Weights of a small transformer language model.
Size: 13 layers, width 256, 12 heads of 32, MLP 1024 GELU, vocabulary 2048, 13M parameters.
Architecture: rotary positions, biases.
Each number is 128 + 32 x the weight over its row's rms, rounded and kept within 0 to 255. Layers, rows and columns count from 0. Numbers have three digits each. The size before them is the row's rms in percent of the matrix's.

# layer 2 MLP down (transposed), 1024x256, rms 0.125, rows 729-734, columns 0-255
101:153094142143102130181109073206070092128138108150121153123130115084138135205093075104190140102116127126087135164134168179146102130106118166086152163097113180118142082134152114133128104152165165159102091146136154097172195051120137116122105104086165182172114131134105091172145136112162096155146138134149113108096095130080161088167113086128100140074137093142124140193117094114133163132176078097118197170109144114158118125114168113088168160098088184145161131188115090103172115106069132125100074117110129111144122154119071186101179101162100098119157211074136154098100102155153152120182088134037135100138142145102104147154138114098138133147111111180089166107113124132161110136165144166125195062135179117144200122074098180125147107132135159129116101083096072107092122139157130
093:146161137173163113118163135108095141152081149145135124140129093123095106129149177096130173133045117102088135149124078167131136107155214136123166103095059141158180149125111140098122132126153193166141138099085191084106086124066119102092135156087102142133150117106095184132169087097107102150175163109084119114156155076138125124089143159133109164118114206159102119088135122118143156084130124137087118192124102126104201136205124105114118139107134161170148076131146144132128088151066077089175173116088120077124048158187103147124085147150198144098169140124173195124113119108101110117131133166136063118089105184107140155109058116111196150122148135146149102123114130122154171083179102103157157136123150127077168135183111116088149175120102121147121081105191119165061097092122126
095:148124141085128195133148172106112137171076164129142081104156097085146125160077118146141167153097098129122165094124160116152092194159107143133168057148107154098129111158132111122087116087179126149100135085136114061189111046145180136071119124124114205151145091134077139154089067162116117087117144104183067137137110109138145154132136188162138197150105144109151096104099130119092142109152159197122138126163115103136118188117112186162119135069102156138125064142149127135139117072171082082140132109137151098130133118152142114113112140175176125134125092104143115080083102119093153098147094124182149085162097126151149089108101124146177091056074103104097113173102158108121087160092152209124123134055157129139120137170105152190094117188129105140177104137102160144134178073195151
090:121111174130140137105091091133099157125076152170149122149148090083088178151121152087133079124146112130098146110048129142172112161152179167136088146114194148111112069082156143113121111117173075175175132119144158156213081126099147123163185105125136103130121069090086159128152095110118103118148157149168138089129150190113147182146111082139141198125106145151129202129084074088134173111120139133133152086099205155163130117094171102117130177116086131116109100146150102118121130121157099138117118149159112094089114154084126138180144167125118121129122121174199095107102082141113145225094116154130118091119168078129100051095110124132168141152083100176074127130095087183096140127156153097146120032127104184145154090067143191107174097106129135101120095129137117084120179111154105
096:120135121100114094119103118145115120146098052127151140103090153107148125190139121128142145105166129186161072186112100135080147080120153137119143114084145112134131120139082141116129106129137096131142119131165103167086116180102079157133117114078146120140186102172102167090157176138105126142054114096128154156043063132136140111136129143124159098140117078228072152120108164172097179117122113110163144098163184097140160155067138123173117092180082089179111090125145142151140082155066207137147151116116161137093147143081180133118128150093117089109120125134093140050121167139158090125088219134167130124114143150127246154097161148089132137118110116109130175128128181123163086175152175103168162133139105136149163143152130154100056104123150179137130111083064114079144100097104122
086:173150105160138164168115181112164131082091099132170093138132117131151098070121135061104152132123113141133136120154128168095068159159112181177140102113105070113177169103110113115094136151170147116070082134127113160084113047098123065118149144105143136119186135098119170126099143191076120060108121139143150139149140127135143101117060149120169153048076120230136166094135117161129089088134158145040121125093162118145114151100175170145091127156162091105156087136158079117181129077158095159170129123159136104077140177137167095158157103144124086132062147131143096153150105182138109173123105117103162072089115117135107107075127104149116130202162131095125052120174106110139116148181181132139134141140118140097145139132106163108115148145127177108125161188114058132110202102122133
# layer 2 MLP up, 1024x256, rms 0.124, rows 730-734, columns 0-255
095:154134141108156148133133111155215110129145124128159112107153142111127175178150105152117117134188150136161136157062123117119092156128071120119124149074140127124071149117170113157115097134143151100133116195126153154186155107137107126158128091188127120115109113150135136138133103130168143117065089134167174133135143108120132151113189109099162066077134106094101073143095103135116092086159136139141133101152069127127112082138155126088153143097124105086088183140107142124151177155138179085113070102138090184108147096132117099194216140067092091116132109197078110167178129138113139111111101100104137169117060123191083073094203178120082121135148154145160102089133103168128107103015153127136078145132102146168092100144146113135185075132143148040136203161095153132128149179102119
101:112181126133184087163114102164159072123166101182120086120037134090108136133156151147129097150168174153135057127114092174118188087131136115150112167080123108152132144176120173121143130194106117115153076147158144132105107217102076164168133122123081063130054083129147143136196128148094123158075077130101133131170126142112057124127138113112126097101179166115183130109118145112101107159151116157108120106149104148145119132170128104134158124193126076129125170116114079128102147182076159120117169135084072155108118115117115155170181163117073159178090162137126147162149168139145103147119080130108107183160114121139114134163145152088098141184149164142160112099171040119150155099148145119095126181145077107153123085062138105107163074086111132113077155131186161087122085160081106
096:160186096046105088119140170150136124104171149128129134116108179115161067137121164125127158161122145159129044153135104177125091132106109153108129117140151120107124205175138114121130114095083137141138086056135160133112151194140134150129119138136124132210139180160053093112146132092087152122094105077116116187179115129116121135078161191120125064080124116066116097136207116126146125147091095028092110157154128149098112115134138175143110093143129134127119139104117098152121135127091111131160119159128109067169134121120142105119123161139184133137132192069075155148202140082184141080144133126173121143121114174144133156194118095164172100154127137164123121126155075072187203058137078167084109169139079109141143131133099144106097180151092133098138126161126149083084089117124124
100:119131126115127145112127062113106130101219144175119113151132137183131124087140137140116150113159164104126172115138141112159109199147158124151136157128117136143085134115171128137140097136170116107076145134150130152119158053132115090149185145193105129100152142050146080085102113109141122169147138182152144109152190068115135154101143110130100158129097102120158145119106115108147054153137169133101173130141079143125133083118124114083101161131122190096164162138132105108177154100115181163087120093165125182191092060135079176093131123128136128122114145112135054173173110159095153083171110145048177150127094154125102155149097111083175183136155156149122081067141072099074178059087097094117118084140159140119069114074120100138153122136105126108111164119189097183079140208120079
094:107141149147085135118115098145169107133151123132109092107127116124088152170146171141155105160133143116166104116106168114128172132111122104078101187091146162138079071161162124174152120100108127116152116136130187069171124180164150198164087141107141150148061103146152144124148132113149145190069149132094124123144122137132134090168183128116067068201181113063098068166164131136127166165120070118200109091182059090114149160154092105122157140132076138159117180123141155176125155143052178104121177110084111161140100087139085166089126102077105185132118134139101183088129118049099130136117155132099111182110117132117126183141150133124134102097097141115107204155072132119081117125086113082176160054110118129124033135161144124157138106135132085139120145106127158099123069152157150